Weights of a small transformer language model: value embeddings, a variant of Adam for these matrices.
Each number is 128 + 24 x the weight over its row's rms, rounded and kept within 0 to 255. Layers, rows and columns count from 0. Numbers have three digits each. The size before them is the row's rms in percent of the matrix's.

# layer 2 MLP down (transposed), 1280x320, rms 0.0731, rows 768-874, columns 192-255
092:135134127139090121099130112123086108116077102092110129091130143108160123136096171114109114136127143120141125135147136140151118155135099129116093098147112106139126142093133153110131147091158157
119:126153107133165107102147126143137106088128114129086085111085119169130157155115114147156119164118100101130137106135107160095152163152156114116139116152100143128154154095167108100134139126144120
095:124143145097112085175176140108115181132150115114111140138102090129131167126119089137130116125177103117147112159107113144101157170122162140139136126130113155127132121110105146142140099113162133
107:125170104078152158157109123126176128063139129169170109127124136154153197124124146116123114097144110073145096138145139131122095116121130115109108129166172084134114113109134105127146150125158112
107:157123140110125101129149098172085101134143077079147120106147122092104152145124132099146126094104134172120157080133136118118106118086109082125124137130110114169137108155130125171115151127104103
093:141101123147123119154129107141131160115163117157098142150082161126097156162121118111104136077156150178144121129122122140119121093073130130159119100130141099115152129127117128123097133143132131
102:115096145098163154128142108139113135116121111109153152141117102120081152127162131091160149164160108153113098133125110094167084134116099118138139102139142132166154125132128125117143065137123120
100:098152136109114084139108101169121172081131203099159115120142125102158129133133123111119143138153127127139106088097138140169133123104120127165116113133132102153140063156109108145129107114088117
088:112151147082140133113114176104103120118141070140118057106133113125125124123123119143150124123128134122117111089141164155110098150120134108106078143126123153121094125142092121054150136157149168
109:140099110146118116105110169130115107102137047116114148123095133143150142126126075142100103128142118153143126135090100150155122085090126096131126108120141170144118144102092108159133131115088141
097:109174139097049109096136124124133139136100098139122110137132116117133164137126147122133146113109117127085116144113148135107144192163156145134149134149119145149114100112104091124151166132131140
110:147116148091148111130113133156133161130063128100137124153117120093148104094157142134113147174176171143184132157107147114148130121153150146134135084132159148132100187155087159154148118101109155
101:148148173116119121129137103128121128169099163136108124135142100105162118114140102098151127113089112158123090114151120150148096140143131136140160146121125127127124151170128118126114123077100115
097:118146149170129158158103112131040130144137143142083110092144110135079085100129100147155135114110128099138125092134109111158132146159101083142155163122183108127113135123121131134148144122118103
103:120153126094113087110123159126135158128134136093127123113179159125095150120148169151134166107161145112166130118121110161134127131152099121097056151143124096119138109142114136129146137133126113
096:107124097102089115133121120142135125099146143135127125117103126099106155143127088126149097144109091131130123133128104093221163172102084129139136097168128143124132142111135102104102128132105114
104:163128104127156104155139138114145144096166141123116099132131103099160080156091107107155086132129078191099146107113125129129123147112138128134137128132102109105087105136114124095118154106146107
101:139114125182133109155139145126130123107126133125089109128139151103175104122129091157096156085102145076086138144146123144175118072163148091137131140120128084136164137166111101163123144154121128
105:157076134137168139111087101129119151137130104127129143130120150145153079133134105145122136139147062129176119120143130156146130129145116196096064131181133160159133161125141162134192146126131123
105:113145157131108108121110111156158175132163163089112151136128141113156185100096126095113088116107143143152114128100119112129127120130157129140143160152110199115172147152103108145102091115140112
093:131121140127129140104108116129110094113098124107119116129157081092129110159115135131144111081121114190114101120112137126141126147112114112139095115145149088084136172126123147116118173126093167
107:106100146112129102158133106123177125087146145154127142112121138154127165134129116106109177131131166116101119124073118114123148126058114099126137140101133125127162149130143119149154118157090084
055:144142107110134063112132150107141171095173132118175117133149104111143104155139147126177143106092124116138156121129132123160114130163120153106149164135159110125089139129116117147119163132122110
062:121123117149095121111118120110151144093143113149127137141111152075125099108147086143145113135129131142119097112107155165163130119115137113180128136128091101162151138146112146124115132130076102
109:112128159081104140087109149166136127097138126122111169136128132154147090160105107155122143143114124142153138118157105135113147129117130129165173125126144112170116120136138147121155144111125161
113:126121139120131125150137151098083157133167118131115091126128105139136172107157131098145163101094161149093129113116120124153092123122146111149075165144100122150112102103100146159107119128149120
074:107128110069103154156103175156156134138153130106154132139115154082091127125141106140102156105099121115124108114117109170165092124120125113149163095122127145116111157117138114085157145141095137
110:129152115129098116096121159136135135077153158108125154134104115135107168160098128115070066165113162111147123118110150066154144100114115164158137173158140144097168151127102149087099144110108123
109:122110138073109143139130099146149127105120134150111173151136149148096122132141141108123127131119118149115120112086111149148107144145156133138103137135089107095159145133114125149131149140144130
102:117121142129120143141159142132147165195175136152096140118138109135154114167140151144117098070116122144156114122140128086171108102060123127083159077122150089142099128166116161084143162135101112
104:137142128133095124116124096093141099127116108129122149145156164136099164140100180147138116116109103110099129120160143125168121111104174115082088090110126160152111109084126116181132117122116112
105:121119157119100062108145095127138143108144093141073114172138170151142148128146127108129104061160152111138129125114115137132100131106109125131117158102137111163091119109109134148158136135136152
096:110149110157124101148135137128122147103137135117114071148130109108083148155148146110121138109149095108097170127136131150120174125055172159157126090151148124116119130119115149166123138130145124
108:099124132136097118145104130174105092099140155170104123135162128123149069130138126134137184103144099136101115130136142129140097132105113153090120140140109133138103118112101105063116144117080137
097:130119154128096137118145174154090133104093130156120125115138089162126139169142156107117096131143122105107138129122111119152141108165115103149129136127141102107135124134116104126118148115128133
065:117116119131111132135143131081142141091155129109117163146118124104154118147107084174162109163166102153124084094160127155097117112133137150123155111103106117100196104161124144125125109125152176
103:116143152113151140145136121131142114079142099139120139121119082137125163130156126139111100132130151123134133155125165102095091147127084107143144140149130135148143099176147104143144095083117138
104:192133163087122163126110116119101154097121123124118114127112141094100065124131151139090186066099121136140122082162126145104153180104098117116090171151165120168130159109136131158133118139143103
098:154156123129160144111128115145150099131120132173113140146171075136146162140102166159135146150175114158094140117107130132141145100180091104117142131066114156105143130135100115173131135169132160
103:151137092113136156157121089119144137117081116096129113138087150089120091149160132113109113091149116125116139108135067179149098104141128111117116145132147118114108137120146137118127106128088106
103:117144148130115141090107105113126131125132108111151124156116138081112165104067171117115175134139131133175110080136101103156157095124157115089104124123136102119149149129129097147156124150111122
108:128148154096145137120120116114099144136103122104108117128168107129184156130127143145131120109108129162077117097107150122192118087124142146111166125165117112107145119112138125090092168099116156
094:132170166109178150125118121145118094125167134180095124125128159189099141189152154116108119168113126137119184134131143132126144136128136151133146067134155160126166109144100147140099106138142110
057:129094109129113124082138138144136127099116167158126090111136145160122137107166113121115098125132106107145146058076135111130136104091109164127105147141133136138139129132093162127121131166145123
050:096107102118105134139137128159140092137141158163125124104110113092122129114150105122118098160107152136116066115100157107154110133145085090080140199083108119110131130117160135106183170115124145
104:182124182139140142126134120171130159099125103175150126140097138087124163137114145143100093145139117159176111111127148137122109152099099158115134156119132104131092153106114093106109087097135144
104:163123138142138102099135132150109146110107128105107102124116090111119096135140152165126126167107082180120121164131115163134119139155143126084112115123169067131157117095128138165070149118131140
058:143170105148159107133162152113120082155139131199207130114143137113166129116131133092119119116102143139090168135099112158114139149133116112117123179168094148139154177129099135155131098085117101
100:137107161124179108123092092091128125139142141119141097122162106102133122135132122130138161152137167078152104118132127148173100131116132143095125130164123130188151126147149179107153118129121107
108:094121120099142161126159086127121105128122145113116085121084096122065060110125111183124105110128147044160119110155110107105110123102145132127138075145099106118134105155135126139145134133123121
094:108122152121103155096134079116132094143067136150123102133133138121160127129105116076129133140132123154117152131110085112121106106184129140106098141124127154137105112140122171078114114111108134
109:115064110111098147074133084139150124100122105132112101133109129153105071142146156160157108128135138150137127127120170140126115184080121125155161169144111150140180134196151101127125122137127150
107:059113089114141114140129115119164110163171113143119109156145142114140143109125173123137110142104084154141092158089119159119097123104092127133160115112109127154128140113153121148119132099102105
050:145110115134144126132168112127104088109105141121118167134156136146167190137134154111113090124105124128149116076117102124167103149161095160132163123091128140097143159120074165170132089128083180
078:116099131118123129092135126140114136118160167127147124138121110091168132084132127181132132115067169121133113128118101178078125165123123132151151146095099155104155150102143173116097101122143185
106:114111112149101157155146129162122158152149137148136169142102150129087113124084110157167103097115104156131112165125110099118134161108147104116136150120138134106089123123097185205121093123089149
105:170108162162137172080107135128123151074138123110162107129143149155164140136166079095137145096119170098153105106139091163188114105113127122144085182129138135133157117163128095130173109146155181
107:159149136122131161143070126151099136127133118160092161151134109128123097147134132118096127114123133147091100167126132161153131100166126123129123140171138091100074152113100116120116124120184135
102:113120083118146144188144140126173155182132124127140100124106142148112174117102121146083169099117132105118078132073136110102119123147120103144134103107146096127175147123144123105112094127108123
101:165111131129128122162112106088159109108126130157085120098149111100101119178132158145140129161125140114086142147118167113144125131088123144112079127151114130136122162149098088153137124100103137
099:108105136168156091150156159129134106130129126141137121122125146114168117134168095136131098120103105124111146137145110126125103137167117175130118129115125138120099112095117153132144121116145146
107:120103125124120094102101142149097109128142078086158162122142146175146151124141088098114118127122129138115071116158131098151091120121117126104130131174134151160132152113101136126123124143146159
113:169122121081093124129118148125154088173110154083104109128165101116164130121087161094125068137138091133169095113135134152145118146105133127109132143118120103151089134156118141134128123124102144
105:132149160138089140103143149115129155125107123137109114155148161095117150132103151110166160102151142072139146129156138091122091123149134195102121121124142108155144108081146123138108164128171135
104:103099118135117104136122145148130142109178132156134119138110098124131140159144098131131109114119129173125131088158136138116096137168129117102145129122119119140125123126162107110104149192142125
105:120143172142136157105112159159134106132143125148147127101180098150184101125131136134102103145109133141106115102161134085117109150159146142093147126078118124107120173136147092170162180109102089
103:097107144119093104113114171183076148131113125144114114129155089167147137108124100152081126082122120116123124122128161135121133136129084131124123146163095122147127118143142123065158122097110177
104:136113151109113121107096078167124169151128151095142133105137111123148134099135107101096123118110125122133137132109141139142162128106137136140089076179092199168129090127124156135178117093071141
104:138184130115095130111131136121092128099090138108133117121124124170118159117165163153112148122166178132131106119103143159163104088163100136121105119095106069115165117082074176140107162152126122
097:090103144119120132121126076154138102130110123146097108131106136149135104125116085122125138143127136144114157113109109097142128093208113177107122122151128163152122114108124145090081120136090151
107:131135122133116089110182053090103089117135104147130132133154147053122155130150100124133148123143141163104117107118124123135165089111181135144095155113110135093134131152115132153123155134123121
096:148156150174121132105147128085122096145122127140107153130142096114194137166108135175109137145097127110110124084113114124097121104143112119098119158143111132144114136153145119138153136135134178
081:181122098176108136094142107157094160153149083079147136120151094094122141114109084147127118131105157116123149123118140137149123138121164100153126162130138105119132164074092126126093105121101146
095:118149169151118067146099154130145120101176125153158066120174158144151110128141117141162151137159151134099146149135173156146129120109094116149132129120141120145103136121118156159130159089156133
103:149106078118128134150119136153128171148103174109123133167130161123163149128137118109129123095147092129137093177061126133111152167122122121100138128082204121135102105118142128132135118136103114
109:144160133082116143136140150147104133107122143165123125131152155153160107123145098139128081129106120103093123128177160150078157139122084143135119155153106098095114090121085127135148156094107182
062:115145084134156143093108125149101112143108085154141133125146122128155104146100107135126137150092126136097120133133092144118098136142160100120145166094114122138090143173087109129133147146102169
106:087140145100132143137121113125119123144099151165139107162111135091172162146154174144167133135121126103133135112122132099123138103118096158141108097124132100136139120098141127123102125093162137
091:141136106127157128100083125092128144125053134152121101124136146102137131141150150117133142155152087141113119132145141081111128098142117119119132086137176163109160136105114100102128113086135146
100:123124144121120124101163135141124146141121113139110125141135174109094091129107141114131168135160108143102105147134131125102110102114095140133140142127153075084162117101110135119122153154147135
105:125106116133131123180124167124135146132148150122125135125135098147138157105130071106104123126078117121148123115106119139083124120099118128130136130120114115165167107148127098147130134159145173
105:113133106172142126123119121153100187114153119088125121170159182140123179118125115111131132162122153123168122097132109117114108108153161125066154112159097087155168126127139119171103139143080123
096:110130150140129102084143148097092114123097107127159083090128177141154119172106177141142169102131170134132147125104120168144139130156124182113119115144104102154107133106066176130134168157108147
106:149117159121087083121093120130107134104126190150159183132093135138122101144113129141127093118098160101123118165129125161146104110163104146132118132155124128093169148113126148158165143135175151
098:177133143139144118109156176134125081132124122120168126130082130111145105141157098113152130097191079120115122151141097123089116148119110144119120116137139156084139117163139186098152114126137144
089:104160120106051168120115132091126136144082158106122110130129110142117109131090129148117157114118097188112085115122136161125136117145138141148089110135184137181130169142134135131100155098093130
111:136125128145138116174125110108155112116119116149102130138127114140115105133108071123114155123123108146121156110152120121146091150125100121100134165112148152143121124095152124131120131140165132
105:093119165123092128127085092125094108156137111131099166099196128138130137170134134140127153122159112137121158125144100132144091125122137139148161118129129117086116149127113120083113126094082154
099:133148109117144100099150146184114170121121156112123144126145138115132141075164121102120086142092146146150112096146143134117115151163178098122113146153139105123126136129140174122094123122136145
095:113156137097130140134127114105136092139105119132145117093109103121129089176145123134091102121130124122088131096145146118143096127167104133107154169122120066173108175107143083146136167162120120
101:098154120125108132136157145093141136123149088108118119144121111108131135185113118132142067107139150142086167193142143110104109128131109140134144104134123151133135108156122123168116096096157122
105:100125124158158087133152166125115126091109138115141136149158161124120107111156116137124111120137127130134132137127180142098195126134170139152114148128074140125148125118108132170133116081147115
099:117140095140119140132143108150121113132133093135134129125175116099124152100128139109090179120128113143102165099122126136157133100108146101126088130143151106117119106065124154131144134121093117
098:157120132121126121107096175133135109098115146131146170121131072120139161122148118102112106140149120152146164153140146153172152100130081105125144126132170114112134102140139139115125163105130118
103:132129157138137072133096167142130159119096124122086108099159133125116132115093147132151110116144112135095072165100113149185143116135093112137111123084143109117142124143111114112109130111099133
074:168133098121157123138170086157111164149154121079139134097204184102143064093116083138119166156162106156152090108146147154112078108093134160119125142139087159152123143119115138110117142151154133
101:124132132109141149096127108110129129133120122143130086125106156121201172102140155131120157124125126119136105089139127172154116148104143090108120143145096133152093145135145142133098155176100140
104:134137122141135121124135146147126133114154159161096182133092166076115144079088157120112127121150129136080125126142111125169149137071140097129168119147190104106154142148186098135082153146145170
107:084101118130142111189100140120111130098121141094145136132111130131130120157118121151129147142154119137109134099099142157104128146095085170125131134138116100138136126128117121140106133180123147
105:127107139099110125138143136124138130174159158144141120133110134158112100142143115127162125139122130102124090142095071143153114140129118135135107160157169119185115162131134106101143148112148081
106:146132139127097146087122149137134139121170156131103101158173138190105140117084143141132156176117102163138111094098106135098120116061147128129085108140151138116070131135128113135129135105101115
094:118124158143110091106142141144129098169108132179140097117150137089129139122080144100155096100167108129124123087097138150157118130128095125140118108118167122119096147132080174126107179119149165
097:114119116073094073129152131121145104111110134120133124128113125122139121119109131122151120135096169146113132119101141155153140153129120101170145184113128132098107115128099146138098147133101143
043:149092108162116130137128181133106070140143105158117148139131134112137146093175113099122137154121113129134093143145113116141102134080165099142087134154151128183085085078154103140155125108112121
081:104108083096077127170089147125161150140137130125131124176061136143191121122145084142124141099114150132124109118095141161131096118088140151107122088126084131156129108123165150139107108125085121
101:117157148149153137134100141139111152121157139159107113105148139167151111172157131142114118093146132146150129165172122143141120079150079114168134183109066122126145124133133110127142121115119145
103:109102194127157137144132106166161112154108107139173139112085110123107135100143124119142121139151121129126119165148138090152157095103095123141145158155166098160125120112124111114155080177147152
# layer 2 MLP up, 1280x320, rms 0.078, rows 769-875, columns 192-255
126:128134078082156117161125123111159076120138119162100136135139164157119122162117139113144100149092096124116124146129145156098126110120174152150148073149092135105098137115141117154115106160143136
103:107140067101138134160121143122118114137144143167125139132111108135130142168132130093093142131107109158099157117137141147136150174108137107161183118115076126080113130130125102151125100129146103
114:162112097127118140181121153133146123153132111110101147161133147123111088126126107105155136142128108150092110124092154150149102131132109090134163114123100133126160085171128141147108119143153087
118:119102104119094108105123097142128156122125094145113115140127147101075149147095111109141163154080136111151134163125162105113107176107115118104131146128104157137115118102166105145150049108133109
090:098171098100084137165124131146112152138128120121120090162110137156089140154152140092121090155152095143129123141139120143159098125141121105125144114109094165169126096116126158140131105138141154
104:120103159096155093139169130126163127154136165104087141168072146126088141116144150113116153172132158154105110147130139112108110092097120094115118104109130112135145129147163094143119087153139138
096:124146137115118177170184116105119145103116158094085159163123137142110140121111101138115123106153163122141113152101141131111184121094162106082118116103134183130074077132117148147135135113122107
088:132131118105099158120110128127151125115125177147122150133108110142093112143123099092136104161126108121072112175124146135138106157100137118135153097118077172104149105153101163113154086121175117
109:163100101098094145140145116118130104121137070149121122123087130111132122150124147119127121149144107164136120142125155102116072114064129101094126122112106177125134106114148117108119122148107138
090:111134121066100120184168142068131104097108159110142104147128117104087141151126147092125129139148128145117115148145149155122138139093185142120124115133130112091134144136141143095128132129113126
118:157113137101115140122148098147174106132108142117097110148093125160138103129155125153110152098155145124120128156121112134117169123138120096148130089131128127149114120148149126124119087121112171
091:108146146118110125118144101117133125165125097114132090138156115151106124175116129134108118126187102176073139124095191115168146142144158141159218131136117117124123092147123150144153094121108143
092:118142138107136128135136122121094127145129171086055125131122135112104130127119130111150165136149113160113145133104087140164154176124143107120159130153133119141112124140132129140172145088125123
104:128129104104096198144163096124142140089149171127115131151129147097127111127121093107154120136177134160134140168116121131133116142097123115110152113186107115116138105144105139139162101132127107
097:101154079091124093147120172135154134141129137134090109184101139092118119145163142088108081136125098120139073137118133134106139148133136142124162074154096142096131103123135128125129101115146143
101:095152064131107116140152129128106147139134088124103148138094119136120165139112103104092141162077158119106095131102173114100146162103117132074133128110083150133150114066165100103147102095150159
102:133114087131086148121163132136135109131122130103090114112122137111070108134119118112120115082107137096111128106109100114134166115130122144108119104142130087136156130149110108135093101114132151
105:135134094125170106142070144116141104160119121158077154128127136127085106149132107126117110143105098173133158101144092134110153120152121132105130126124120160154130158113119146104122090119116137
113:079147134099115165111167122124106127138148139112138178189115142115141164157119168144128146138133166131091146148118102143104129141128142118147172163136130170100145136132122132131127130106131111
086:118142103109121144125116078148143170137124117121093128121133116100104127144120130074106157103151102143109129137118090110109115108127077096144159116151124175133150070120155152133145087129162120
106:097159098088114097143126107104176161134114130165100112149117112137096155123135121106101134148167122152116096140122119118123113110106140078142165121099074127103148107124157110130119106122184101
054:126157120099107160143124130097123110113134149153096170138094108122070131132111104088090111144151122133112132156121127115145168180115132139114160116133097143111125107135122138138164102147123136
065:092129132114112168111134083094163105156110143152102149151096143122083140175141118110165121142141097119136130133170136120140118133133132116150172125127111148124153118143150160141169108138112135
112:136137125150100161130153148122175098124134134114098167124112133138148099132136118101124131097121115096143149106097143146097117140121156141156130144162130094156088077149136110072127129113159128
125:111147119109153148148150123112136106108073116148100114128129101146121141184127154098106079136142120149121104130143117155141142126122106108092161149133139158084128095146110139110160096143129139
079:136155089114095159169109110121146114106130150132102128166102110157084134146124086110119129146127131146139116128118134143159154166096128116126162114126077176097130084156125135132158094144162105
116:080149134131135136169162127119111116133125153114112126141152130161082148128132084086089111168104143122154134107134137110128124122113125154147172098134101127127141123120100141115084118134138102
117:095156090078134138174129116117176126136108140119095127128091141139091144108138184094138116138129119127124118128137113123151126113140159166122143102122119140115142089140144138100154111130154112
103:107131104126138113114163125145161147162143136134082152179156167115069096125128148103150095145080139120155154123156112148124090144052133126096116129128098148127138115115172153067134115114148134
104:136113092144141155129085122138143084132121131166100141142129126115128161129131122091118117160131120079092097100104128134112139109120186106114132088129144142116136135081146113113102105142145113
107:099129103144108121145104141107109171121142135115164136161114145131116144126147159126107105138121079109148132112147141123197101124093176105151171132167111139141101115158137142125147162144148132
102:102164081156100150162129090129143115127122140130096103145090138152096107144144149140097114148148141151088093150147126100138110173111107078125164109134105184074142114160138153128147115148153140
113:122106147113156123131125146142097107147133136152108106132115143152094112150157117146134132127105075148094140112135144099104077119116164095135118107126128116138118100177094119062114132136127129
100:138136097090143164174189127139124161134144135111082140181110114129106092126121107078103085151119111114109097130100147118092136154105120095105145098137107164119151122132135125133159090144168102
065:123147107079107157133124095102138115109122159136082117149102109128084102138137124105120107147138141137129083132103126148123119137106171122129146109138093168097121084136124164134154095116165113
104:092130136080115153134133111143118131140106110139125133138130139114109153140138165091108100133109117109176129181129126125106129146105133151117157122149142171135088116142152109120190110122153151
109:092149113132120187144157151124096109117140115113132138134126099122102096124118155126087137139134061127163110142133146116095138185103098119096139125140092165158135091131162115109144089093124110
086:105121139101085134133135116077139121176126132158138095144099118114131166161130152091148145121110155115116085131144131107079154147128095147116116143138096109146097138122159132118110102116154148
107:125098106136139195135152136124113145126110137147060176169078131119135134131098115117113095089125136142126114152079122118098107136085166101133120082173115127098144097119150163127150088106135113
091:132140092148126149138151132114161098125094109126105172198137112154146141132139143077106147159118143152136092123115146122148122150134121080128135149136132167122142140101117121137103087161146157
109:105114128114147177167150095104123131131129128183102135127111130115156173112146155110129123124098136160092123142100142126171163117104168151143135140095105126136149102133171141153136128108147108
092:113112093101135142150146120134096114162148132129121121128089147135128109110102121082130120163119109129147141166095148105138141154146081141130132098159097147121128110101135105100159096106147137
063:127144099117102166136106116097151107113101164149067152148106090146097146133127116087128116133121115143112121164126141152149120123096127130155149109133087136101112098149125140117146108140134118
056:114131108098076164137132119111139112114115132164093159164097159104078138145147122103125126129176097130116116145128133130147160134109155099147148100125094142085120104123143147117156124118132107
104:138147082133127126137153102142120143140157157152112147120118154162089149152155128117136128157136100151094154124125141143143116166123115131128127114115090206126103157140114132097159101149131158
107:140130085131116094126103107108124157104116137149109123123086110106071136121112116083107141158100129147127092148112102130125125141143138140083113110087140148121120121149146148133103099097128165
060:137136089123113158146147121097160138122114145132117133161108117115119148171150122125107112116150125123112129128120134147139133132105167091144115096147075161130105090151144131120131111149143108
079:142150102123080112150160150106160143112127131132181152156115129132142070155109097123145147117120108115111145156127096146149140133136131106108130142124132125086105161152090179101139158141130103
110:039105111153144176175141107129075118101110112149119133127110141129109113127119145123120092127119140083159124113164090113103111130135123157134143072167119129123141129132124138105157105142156135
098:128122095142087134143129092115172163105126096140134117161122099099111125154142112117125108111130089153112113159098140148146101130107131134120161107173084142087149121137157122106167096161128142
113:131118117111111125128133082112131144121100115147152113150143136146131133115160150121129113140134132099152170153145171114123133165081102159152149112121066133140143141149122096136095077114127106
111:108126095091157144107142086144122152112134137125121144160098125142096141121115165089159103126112114155139100127132098118110139112138109133106150111093106152108138117134118143131103092123124105
052:121165115095131158131111122103138105108124166168106153168104109131084093132148091099119121141118114131129121127133150144142164155099180141142168114132098166119119086144149159138160094136141116
077:116159088098129188153137104080135124122127131142101154171111105135088142159161102106121135128138088170127120156100139123185146127107171145112144105116090161129123105135128175130148098131159141
111:133130112155151131109149138134096172155135145137120169148097151150106103147158119077157089138083081162128112113119144156078115156094102142129161120126112166109142079096130172149136112134128142
109:135113135128120126149115145088135157130109140129121096138106104139097139161124113137120137112110124127140105141127143129147156130098087138110123110127151085161091116068152109136146143137142097
108:149170117149115116118138123160113142109150127115100136150128147136099093124128119092135133163122095126097125149151145092127095118116174117139130155169140127105120149126150124151099120133141087
101:103130087130104119159156093121166143130118090142080121122100146120115124118107141094123137133117159167112090159140112097121132122104134120150163120116075158112148120128133165125147092136190115
102:135149124102093138112096150122172139139152181146133092134087133138109139172134126115136131157132141125117168128116102100116134148117142118188131110127106155111141117146163125118113101128122105
091:116082097137146160102141152128157114152125118131114167163145149167094128133172104114139138135094124157110153148150144138123103108132110140104125129139098138120109132139106143078124065159132126
109:133122085151120139136152124123131177091118085119131156131104124136160128140142132073137142161082122153127085144110170121130131201105125139090097083123108158158145128131134130140128092130131130
122:122149115115137077147092132158152117100085113159112120154141125123120129136087158088116093140088163122125127151162105164133124124098111143149168104122077149157141094163088159148108141130136090
101:128158126125095147128150115100119120132079154112136160190102120120124132170154124140149143101123125118124161155116178101153136136083129131155140118150114134130114137117107101142134136170150105
104:131130093135101137181142127130110112141160155170123128150080111120121158100114100134120154106138108164115169150176126141099109145139126125170126144123130141090123117138172182100123100174147127
110:102154132126149142130107164144114112134124136148149132173151143158129152135099108113072091174090153152135090109126202105129180158093163135084153096068122121143124128123137127141145124130107099
093:112103091121152134136146131128134129095117128140085134131112113131084127166127129113103129109118114128130117137182136117101143118094138136136124117145122154134101119103143103083156127151113146
102:085161120112127166151105128123149137120078149122129171173127139127088122128156153113125094141107135159134110145082155134120141191069146136158121070140116168114146096139124148111187114144132118
102:121120129116130117167135103114103090125104123166056171155120138179127134123130124078149138146137061124132094132098168126128088113093131150122136111101129138077126098110133109098120096153180138
105:103128077106073120170140115129143138116131106163139116163144091119134123109136115129150112140151105151133127181101106108144065133135155143124193095157101162096144135092148110091142095150107144
117:092165142115100137111159087083127132172125104127147132132141110117098109104140156114142142123131192159118106113123142112121118099101182100144131171128099148132150111124120143104151107136161152
092:103131078122109139107154154095146171087127122125098124139105089092126128112132152126121155154117114151084163127157102114160102132104146099149167146117087107112115093102150151138115131127124138
082:128126131122123137117128165111169117093097121166097150173129131097080116159130106106087097164145123141117121134136109096149157154122142078158112123132071136118130068124128146108149138151121090
090:150135088155131100132132124132169126147166110182173126158118131125140105129172106117139135140139120121113112132131138073112132146140149149113132160124142133091125123104121127094104099090153105
103:134131083103146120154109126165105093130109122149108105175077145098137132121115131082138174109153071136134135139127118103108142147091125134165112106087118121112134118133141130109129111123144059
108:136125131116141180168109132145146119126123163158091197149098126133087131161106112124146131152119130130070122127122128155090150169109133139172155107117101140095181124127120122123127123119151136
064:118130120101073159135138126102136112109117158164127116158102129120098147146144108113126124112160119142106121126114137136141126149102138087136144105127099146113120106124139124115148081153135150
098:098120127091113142120133090117122125108107150136127125123104172086122105150160148106157172130158152103164132150097155106130140122111123081118146076151123116109120118106163095148150079118138093
087:124149130132123152151091124129121145132132127147113130178087119191140151129155165113127140124124108109114138074064165139094102142110151123128185095120110227112194138131151146128147139153176157
102:106120124104099133129174128105104132106135144112106149133147163157118125142137109125168127104144101145109117113129120109070129158135150148128163128118117107099168108130131146102178104159188132
098:119155109108133141114141137133135140131088162181093134137102106109100094117103076116100111176140115132124127118159114124134108159125117135146146134138102139083109139094094142104117094116123099
106:144123132132182120114149134102111157156146139109110147169130129148128133170160105129116109135136125114087141146150107119140185120088159128107123093113082113135152087144115147102182080128145134
100:112151125148134130143140149134165130146156087165105199129109094133117156114122131108108144131088136105128089126134166125117123151128147175122138102148108142087133105167122098095108103153173119
105:073129102125136147134089160096107102136114159148129161126099138126096155127139144095122132095136168116147114166144132157117093090111125142149157100137127123167131123124147163107130112112178107
092:136110156125137120152121140127159127162142133158103159147097143140109122153112145111134108136150104131149150136151142155139141094114133145131147080150116162128108095111157113148122094118173123
079:086170126103116195116161128118176120140107167104090135119118120130099137106119123131122119149113102133103139166115162132134106119123144077149122110116125170097096144130139162117152118112146141
116:137140106149125099177116100100123126091110129173095134142160154124129128151088093100084158145116128123143100129104128156126105145099117105102137125131124156116149117121118119107142129136156150
104:097109153093129131178115134109117123150109109167066126128147156149097132173156150131153143144122146145115156119118107180149123146076134132142160052132104121140105091151105180101115097118144162
087:109146144144156124129164103114091100113128096111127121136103150128117117114147154106166138122164163131171160139140164117165113162110168100159154097109111133135114082104113179080144125103111121
095:178125136077132187142111108113133087155110146123147108164100145124133119146096113108119124119166118141068122110148120137161167123131135077146146128144120131145124128102106123144107136123138101
100:135134129148107121149155113130161126174118143114142154162095121114134095157141127111106092128114139124098095157096167116119130169096124130156142110156131150151143119123166097110140102139155119
101:113112067141075142116158128113145127143164182136126129181117142116102110128160057144166126156121149149127125137165128135159144148137118120131164156151090127119155096142126177128136129156162141
084:127131118097121130123165144152159148120109137137154107145104107134136114137085144111128139174131128121132122138118135159128121123125103182081127129103134169125121144117163111137144109115115123
097:165104119096133104111118134165151076142124168121145115138114128124095136104143139085137139147140114129118132161134171137111168113108124124144178122134130164128116092153141098144121110121155152
105:125151132103113137164142125105156183109121114142142126122121093140117110178127169056124138167087159121115096137135154098188107124154152144124153120148119118132131123138161107160124126108128118
075:118149086104076145127117119112138114121129137142087149169112123119076122161154118082134119117145119137121132130112130151154117160093140110130161097132091169121125109158147159116144128135134123
094:122125082093143126113111132113122144149163167138149104131128132107127138110132157128106142141101107132147134172170175147153121170077131129135150097105104163140111149114127153114121142146126131
103:139167104079145131148151094127136100132131110143148160157104130101113170102149132138098141174095124115094132156119139138126124125083125103116116145118119111093179090101145112100147144124152125
104:108161078115103129191144099115132117121128164156140134138150127129108150121115146127100128167118161159147145121127123122104164172087154129109135141127123151118136055125133125120142104118128112
106:131146120094161132133146162112120169127146122164124144125144134109150099120177113126142117156129106130163126212104110092142161188079184112156144135154106146134144145105143139110185105148140100
109:123129131095114112178144113132144151131139120158113125156108137136113149104123154109139157171122071129108171116130116114141121144096113140099140111094080178131125106134127142138125082122138137
092:118141106126138119135107136096117158084129147163111128118127134146116139127125120123119146134117154150102134112097140131126116156102145124127139144112132162099065115130105165099136109109158134
097:103146107126107143155132151089131121109098111090075149156127120141067147176135118083121127133124107167133128147130161146152107152112104122097150113150112163118167135168117133109151110159141158
047:140159116105099169131131111111159110129108159110119129157102113115082126167142111117115105133133115120110124158114138137145135154109165116141149112136077155105107073141137164124141100148151110
081:105137091101113152142114137116148106118104121139110165141136128141114149155170099120133129129130092140132128147126151106136112176112146078120152124149101157110107110105110121124155088133152123
099:152107139147092127091099146155109117146114108144071152151153099158102126181170140088100116134157125181132099104123128101086126146136174164174098098127093123123142139125157105160130041133176171
102:142095124100156143161163154143150160157128139163159155168101116156105121112121094117141133155135148161112102150111101111140119101137159104153109152130121105127103147116195107090129065157138117
101:090143113109093161118138091097139173060117139171125169125080157123125088142137119105136127131162157114139141165135116141150123137106147083099123107156125127121118109114114108111149127137153113